python train.py --n_layer=8 --d_model=256 --n_head=4 --n_kv_head=4 --head_dim=64 --d_mlp=1024 --vocab_size=512 --activation="gelu" --norm="layernorm" --norm_place="pre" --norm_eps=1e-05 --positions="learned" --qk_norm=false --attn_scale=0.125 --bias="none" --tie_embeddings=false --parallel_block=false --init="trunc" --init_std_qkv=0.0255 --init_std_o=0.0 --init_std_up=0.0255 --init_std_down=0.0 --init_mimetic=0.7 --optimizer="soap_variant" --lr=0.00507 --beta1=0.95 --beta2=0.98 --weight_decay=0.11 --lr_head=0.0105 --grad_clip=1.0 --warmup_steps=200 --schedule="wsd" --decay_fraction=0.875 --decay_shape="linear" --final_lr_fraction=0.0 --batch_tokens=131072 --seq_len=128 --doc_mask=true --train_tokens=457200000 --steps=3489 --dataset="wikipedia_en"
Each number is 128 + 32 x the weight over its row's rms, rounded and kept within 0 to 255. Layers, rows and columns count from 0. Numbers have three digits each. The size before them is the row's rms in percent of the matrix's.

# down: layer 5 MLP down (transposed), 1024x256, rms 0.143, rows 100-124, columns 128-255
# up: layer 5 MLP up, 1024x256, rms 0.137, rows 101-124, columns 128-255
down100 101:126150098120127095130081112126136170128149166125145098110131115112129096160147148119070131140170160086189182109095217123170082151166088073140106154168125070167107089147137158123139107112147141141119140206174123151118118164147160121128113112107084103207120195121144109083071130121118115173139177098125104125147037090090137141162118120082114152162119157147101116119146113065122105065149
up101 098:109117124222162117128112127122092123107134159138184009168082127103155087117140098162125124148076086115061151118127125163157065167078104107118125118108103122168123088155211137082110116143183126073105168118172109120085110144111100104120143148094125162119093177102088149152120116143131066113084198169132135103131147133125110140205145125109156164129163129073058159084122146137192161141137
down101 095:180123128156101170180078172118144148141139130161127113095074154182096100124136070209122122083146121154183130127126133098151128131121133161083093120172173058155137118094055078151108183173175123085162123118144113090128136127135099130095103129131164134146163153149212137114064125070118177107171172052113119126082088063164164094134116185141031158124097080140107118124125159133101146141131
up102 102:157112133134070108161143105127130128157115122144147159119095144094135129127126133085139121149149084130089128107130137119134083150073100171101092167151207132135094156148053105169148130130131080163114096087156151190211122077141128108126118175147136133107108098120149122200186121131085181102133140188058183117149117185104027133138146096147144114134157178103184149129141155135149169117043
down102 100:130136108067196155075075200079115148091138172126129150148165118140131131113183151131123118091100205103100117090113129152057046143172189081123116114149085142113145123167111148142137085114169134179127141108137176133140131125091145078105132054127175142120166132127155111082131095214142132151116157079086129176159151096134173138151124081187119110126138145079121139172150115096132100133128
up103 101:116129102147091094164191126155063137157166120108218084131187192098149088097094129111106139197120093101172140141117099181129074101115121149125167139091173116184131150087164168142137091133123125162141145128110106127157137090110106158142091137125160117093141108085073141100099192139120076146095146106072130147128107116133144105147110138161147139075141131190136108099185103122192153096092
down103 100:093092169115162120135138189116136150185135140173139139166105115134206119079136113140120116160154099110158076112155148155148120109129121137120100108149117102164145138110157078162112192139104109153151144111141125155057116151090155143177091095102152125151095116174125103139179114164110137144126102119158176107137148172155070105121067113213120134184102141104091125180113102117127146148119
up104 101:107097153138098128105174144149091153116113127125113090129168147088132145145150177165078145106073091141116163160153148137076142145131137151185152095094139123148105131152168107078135096090195157109094191140137100108194187115161119118090065112118112152115085108149161077169117134138135078158133137151205095049177136132154105191124145130124123147162088092154089112159137100135136149122174
down104 102:156117186187058169106122164107141159140108060090162204117166153124128088092118188162084141103136160180091113111142089156179120154167087149116134142092104154053140133153088146103125164111108061129169122109125073083152116133122117124134151107126124071132156095107102155140122111143094140168113139135088071103100135174088119140085154150144160123103093055135135150146116152101084083182125
up105 101:224106130135132163102078024153122094098107107180118154160086144115121076127118139161182140123173135149116133150152130106093163126153141162037143090117146069163156144086145111158134118105146167145137074146150155122173096084127139099087167181108146151119172077165104161117109103144120110139077076097159141133095111045132122106170078102099113044115127084140126134177102154170195116181150
down105 093:137109137092069116159163119122112122103104130139143170157114135148121143117148136110077175065161083152093134100089076146109087153154126074134124102121128211065093070130135107086138169094118096112131082105091128055130121163172106229112118132102134125165097114122172158183127113179187100074153107090187132157119179184089100171067149178133106156107152154100150016110127146112117099084139
up106 103:101094118149101177183136095158135148134133109069136137116117080120130122135121115136108102153119170170136151060080173092062209133109113095126140083021095107095226168118122173217076117137168131094159083137141149143033083141068129064141122137144128101129102118171137146116124109098138066141112147137084117137087161163108126114149104103102118121107162111109145130107099120135121149165124
down106 102:148163215160181130100104158125109149105161096142178169149157144167138089134128156154196224087112139105102117132077128189059213171164081147078118101108117129107126100108150163130149148118136163141144106094153111141105160135156137162117147112148137120121111106135126119232134113108068106178110130127130106106148094121098121074115099115191061117133152135129163205084173093060106136129157
up107 092:129139091120139122075182144208119144084166129130116157151140109083155110143088134124092132107110129143124137167161094121166122097154211160070068104088177106086076127094144125114135124149123104141131085102117126118158119114081135063093130116162093121134144137151122120100159161094113104129127099135154080080106196125124073161139098096151064071155121122124087111194155175103185150150086
down107 098:160100115117094144147159134099103145117119109133165152117152158181089154134115117114119123099167085111111130156093109071080036132210121144127142146137034125086121100127066091093124118094094126175195162114108122164115163104132197116089110140094082163130163105128152146181165134121154123123149158079104202088157162076066155198081148134108113115113105099168163170191129141172112199150150
up108 105:124165126049180083089138097118111127148122123153109178126145156152109104122136103136139173126109148166148114140107153147113107128157167171145093155120140173144152144152150084136139148187110119085093082141049111089102125177087111149245119027094104178115134150140129053084145119139136156113155156082168122076117149142161082114170165120122123117191107055130190138122172144132128104115119
down108 102:127108126149099154156090105138119084107143147117174163121162116137058144122111128125103129131126114129097110105141131158113059045147112143154104120132156138165178151141143141097118094105154138093105114098214191137181058142149157112091102151172138125149085128134140101132100182102142115135148092165109153185150114108127166115171120138047088137073086161114202167149102128151139153124122
up109 099:117089130141115061176157124125092115183142138141180129168087206088185147088149119094105100103113118119188122097055119131082138134137129185112147193142115096093148154082086150125133158066149143136172092171138111109158129120070134122131151140132066146098145176150095129083146108150135148099086144211154133097105125118164103127181154207088175138170154098151143149103162146095096179075161
down109 099:113126180136161145126148128112105125095178141132067127130079119154102055118107097141096175085087140096128061171142136080112144179150103123116130105120123155150119092173112168171112128116099125105155163178166151154142144185170077114153130080145172153148153155100128083080122119109143114084113144126170155120105126185125204074112148078150114192171077151103125071133079117098157092162082
up110 093:141111162179162195111082153120103154143159112099128179166125141144097152104133131095171135144079102168130168193131151102090150118119108139117201195098197174061117101049112071074141148085139129058164125130138145034118152114131079151131082138127102142090096134124053182110116118135126166108097125103078160145141126124123105139131115101126105180130086084145144071079154187136091099078125
down110 094:104139126114162112175111119119181067116154133096125078146124106133172127142102144089144061157178152131140105164129138095137090129095168107170114126069107095132182126170193099195096111068107148063133104120136090164110094174101153124115075104071158132174159192173147130134136150140109140125068138116111121104107202127144142108107124171122105080194122056083135128164113151100149101134135
up111 104:139200160191140066152125107126113155142139097173157173127155122111059133142153118137098113200146084221090154146083130074138157133159125129153127130064124090135099103203095074059103125140138124166131051145173087071093171109121107122093079132135126151124145154154093118113131141152141120124145172093106104081145151113144117110184166143097042102163143158132112164092103140139164177181112
down111 103:155081135137109195081154178169125166111162133149114140116075124157125085114120140136097119070113136162152173124114144098108096164083131135069120136150150104145121132114132090143142102150068104090152086093120087170115139183134071163158126160156100138117098140074122099130145161151143140108100114142089137121113114151087154094161179126230192135133140129160220065089136165113152148115128
up112 097:144092132126115122121113175101108097137116089183130127111127187147185132116116239163200121152139101110138100078087158143156089106105092122109128141089123118164165166134182130118137154107162170130078168123086085132139163102102085113111185140101064137114130135184057115075164119101127168128172042162179177124115113150092087141129087162171132121130095150152168221051096175141132166140134
down112 098:127103158164112136100108130063082124139136162117165179197144049137105147129085153055125126103155161095108098189156116119100099135129100114171127115093133138184134118176076145151097147165203115092137148185217121158104116112141161150129124151071116084100085090084143128129113143112080102143098134132081166125095161109133136111025184132107121179165130148156137143097129081102113138155086
up113 097:144119169161147138112104122197155092079107189151145151190083133065070128142084158114125132102120154113184134236137145110069116116134068155070060139083131151159096117110144104120106125140168122136120130120170100154116134134134140127147187105126093102110122120180143170154131178149154141101127166108113139174083097177123163127129043103079076116161161129102135141138110112129135156113142
down113 100:066110112127069115109103082096181148123173139124123153100163140118081155138102092124093144115113101143183088162174094034155126083102121118144173086135085195125165116165140118136086130176125126103097174135137144114135158099069152188137161143115088081137119124088108128107129100107155066070163111111183074131131101105138151127131177135172106114155153196096127118170127142133141125169182
up114 092:223198114121104171114147109122126044130133123139080188155158140101159139090158140161136104116118125120146110132143198097094103113101109174125116127146078139091117186117069091223159141125123114120067080115087141082144143149103145100075109157112176129077170161121100112083123145124164124145154113117159112145076174136179132119097175112110162133154114172141121126143123158102123135121134
down114 101:058072156112185134064145108153147124149100193138123097136108202133130167130168084125102131141156104104113131091117125110092145105132178115127087151116143154130084156079128104113153132117171103110178141130133084131129153138169081136093108162114140117161114146120198144185172163199128152167092133079096164066126178074103075095164077180078129125099128093102123139158095109207134098140124
up115 107:166172130165104088065190130147114137141122139059171112144085117064103147152126159108126141168106096123112130082168128163133089161159148139132100092169101126166128159135099100199082125181154144156119161096100130108125126150148072119086166197159122085127074126138193087124102114149148138181152098082120070139095076115141054108179118132121122137107115170188101129158127183147098147116114
down115 106:108093107091111238164116076131154099175103130203098159141070142173146117171105078175199130105164126088180148103184114127132147170120119133070128165120177135138142121132102097118155126129134137106159115103119174150140157086167102225211047150165133085147150070102098163155129103063113139084084144110105146072078108078099118144147084137108083138095124146202123083130159157141122139155154
up116 098:078138155118158125123089118102166122109081180100110097091124108159118109138104108186102058138132111190153105178098144091101163171137147126147127125123091115133118100118082162223115141135138196160156085146150095155113134151087176119129110128106104161138162161144093093093211102155160140132105112090152105099128149147090098072142099156132142142177138153106116110108149165135129168130150
down116 103:117147177097177141122095156134151087118135099133105106112140080192134141111190118100050161112102130151118119131143145068113120109140208152125116069056104140095091148132079118148185166132079180162172108136074157150113135119125126116102166087122137084148161142204162103124136130086150111136154128136216160117119178134109103144117115108091111171141115133143108122105127174198123155143220
up117 098:153113070152129098118153135109139109048161152087100081109132177080148141086165193111153161127150120132089118166085168156149121152129088138176048139157132121134116130180154130169123162075122105104147107117100076162174126128113085182137190105134109132152181136097133166154170097165105124164189146172204145181159123098151193109164109087117141108124105105076139110157092132131120168163085
down117 098:160125148162157132099126180182157104189120099093100189055122107079155130063131058128147114125138104133146117148153178076141085126121134110127150134188087084137121171114099113101105195144070161171160106084152152088124149117089115123103123093121140133130150128150097124099130191219126115120104174111080121121136110134062130100165115139105178157126084129148088175103118068138099155122086
up118 098:149137156135121069144148143114141159120148092084194064128103065161108095090159091177122150089146069111165136163137142114153117146127051115146138134119104167151110101119107133147116095146131143129091130134171113086128157095170131162140167123141155154116176147168106186090090108148114136139149160104132175157107148109126192125134085079205118135080150121168126114152167120068130138127101
down118 100:133145140070109060133093145150107137095126178127100127127156095077145202117063114117112146185150145149066139130120184149159093132147118082079126144066102161096121161082109141142174115177178116091113126109121156119133116142084073122132118111152137134119078151160111122144137179173151120140180143105137108120150141106096055146203128162094086116044173209110132184151099095096174132074160
up119 107:072117168144140134143114150104116117133145125114101089151107107142130087113140158073118118126083095122106138120073097101133177154160155159108079142144118116182113106128153242153102115098113147155128104128115093082166158158144144107159153125156128134139176076140174126119166142104082107111117161153165145147157165159133082141067138115162109150193119156177128076137143140131163150122110
down119 101:159100216132137087235141104163137137114148125200190063110090077162156130122193161129146163143127133151093130155160197099112178120198130120151117135165120121069210126155100131174135090067119107125069203106073172118138127079116079101127142105112113106144095105151124149073129103166125155101123089106107172081112189115106152124138137136194143134159164095098137167139118108178093119137107
up120 096:148111155141074128149166185150139067059134106142089086142127122098158124104159107133176087105112161128120147131142123109150165127111138141099098142175137141125142161141093131110127130111155155170118160152117187171080181083095138066152165127111166175105175089109131092114101157144170127149161153108132093155122130146091176180140107153154105175134154119192145118136098132129027119118111
down120 103:146111108115136094160086114178088116121164139137138043121150070158138130136122117139070114080139142141127100099142151085164090124148191209144112142125161152111173090116109084095149125078141153135150082164164041119132134115120155119112086173132154083118160082140112122113077085120109144127074118140143118179123173109145081033188077186110145131161174118074104121129128122097144154151103
up121 095:086149133118147137166094136099135125118105120100127122089132166157113167141167213167165131129196104078120156156138121169137174178087139145073177147077145097065126103100144113161085175092126116135147153097148094137086137141132111159160127122108167171062142141113123056068141099089089106155106117064090110146113198106107135078099109117116104127118130157131123154152133175137210171086134
down121 104:144128150202087136136129111073188165113131166148112112100119228155092123114026130120180111157061112101105103093208097125080141105107161124160131122116103147114163047152144151145082137095107159088128115173094110195089085133145128141102089110061137113135105111113131105146149146165113108128128138154164159165090136146157155143136184136137148130148150163175159106171124145144103161105146
up122 106:117163111100180131105099181132094102145145160147087174170128149167133163160102116150097225130138121102126139086120154096154162165134119081159128127203109099101061140070131075123113098115177091112138176132127165106185142169170124109149146098125125086067045118155166125169160096144173072156100148188117117066133124143089130169192153117089083141152113109061141213119168152140106136128108
down122 094:137146137063195118096077130115120173113131152162155096128058131111123115134134161119179109083187124111131076127107095142083111095134107139066106150151133161140107148164137149140138100135137134149180099102098164173156144109090053106127127107101130077145158106106120126133153107113147138119128156158153146099154150232174105144090105119138126088140126127145127148125070128145195163153125
up123 102:078152108136060159158189145141106062076119193111129124144148103122089114135177143102115166143108134138102145150176110147032073152097039101129153121143147133130156176092131116207119132135149190092116135117142137128072175129145171091196099157160135189149157140149107064117113112133145135142080170159175136100149116120147118125104135108142141169113151098116129081155128129098061128133101
down123 101:117164122145192093095068119077163168150118122126159156145094166154113101104169119120135154084161056110106109143049142150049136059131107145184113109093111076121157117129162087128110137147155171172101111167148098092134132153137067211133169097131125085124173089079098165101107212145167163115204155114130159188082138124135133102117143080108141100111135056095064169114107089130109108153117
up124 100:090098136170137149088076214089130152101147152154087143090147086134137130122106129150207117131128108113082117129122153095074119174159151154204138103065108126110195086101136117093113167142156131125121133044102179170122142177109101169157154104101120128137120117103079147059116138146118143162049139187150166111126154131180086096116110125149158119117113152077123134142109180106091129167118
down124 093:119150128121108125112086100106117141183138148139140087101087144148143116128097129088130112124122113146116134089068145077060057072212164074022108092177123088141110169178107129107087088082197165072160142123141102099155097085154129085118113144151155128096074136140136105144084073079135123142119136082090056108122174123188097102084084124073121114123119097132116092132134094139149159072144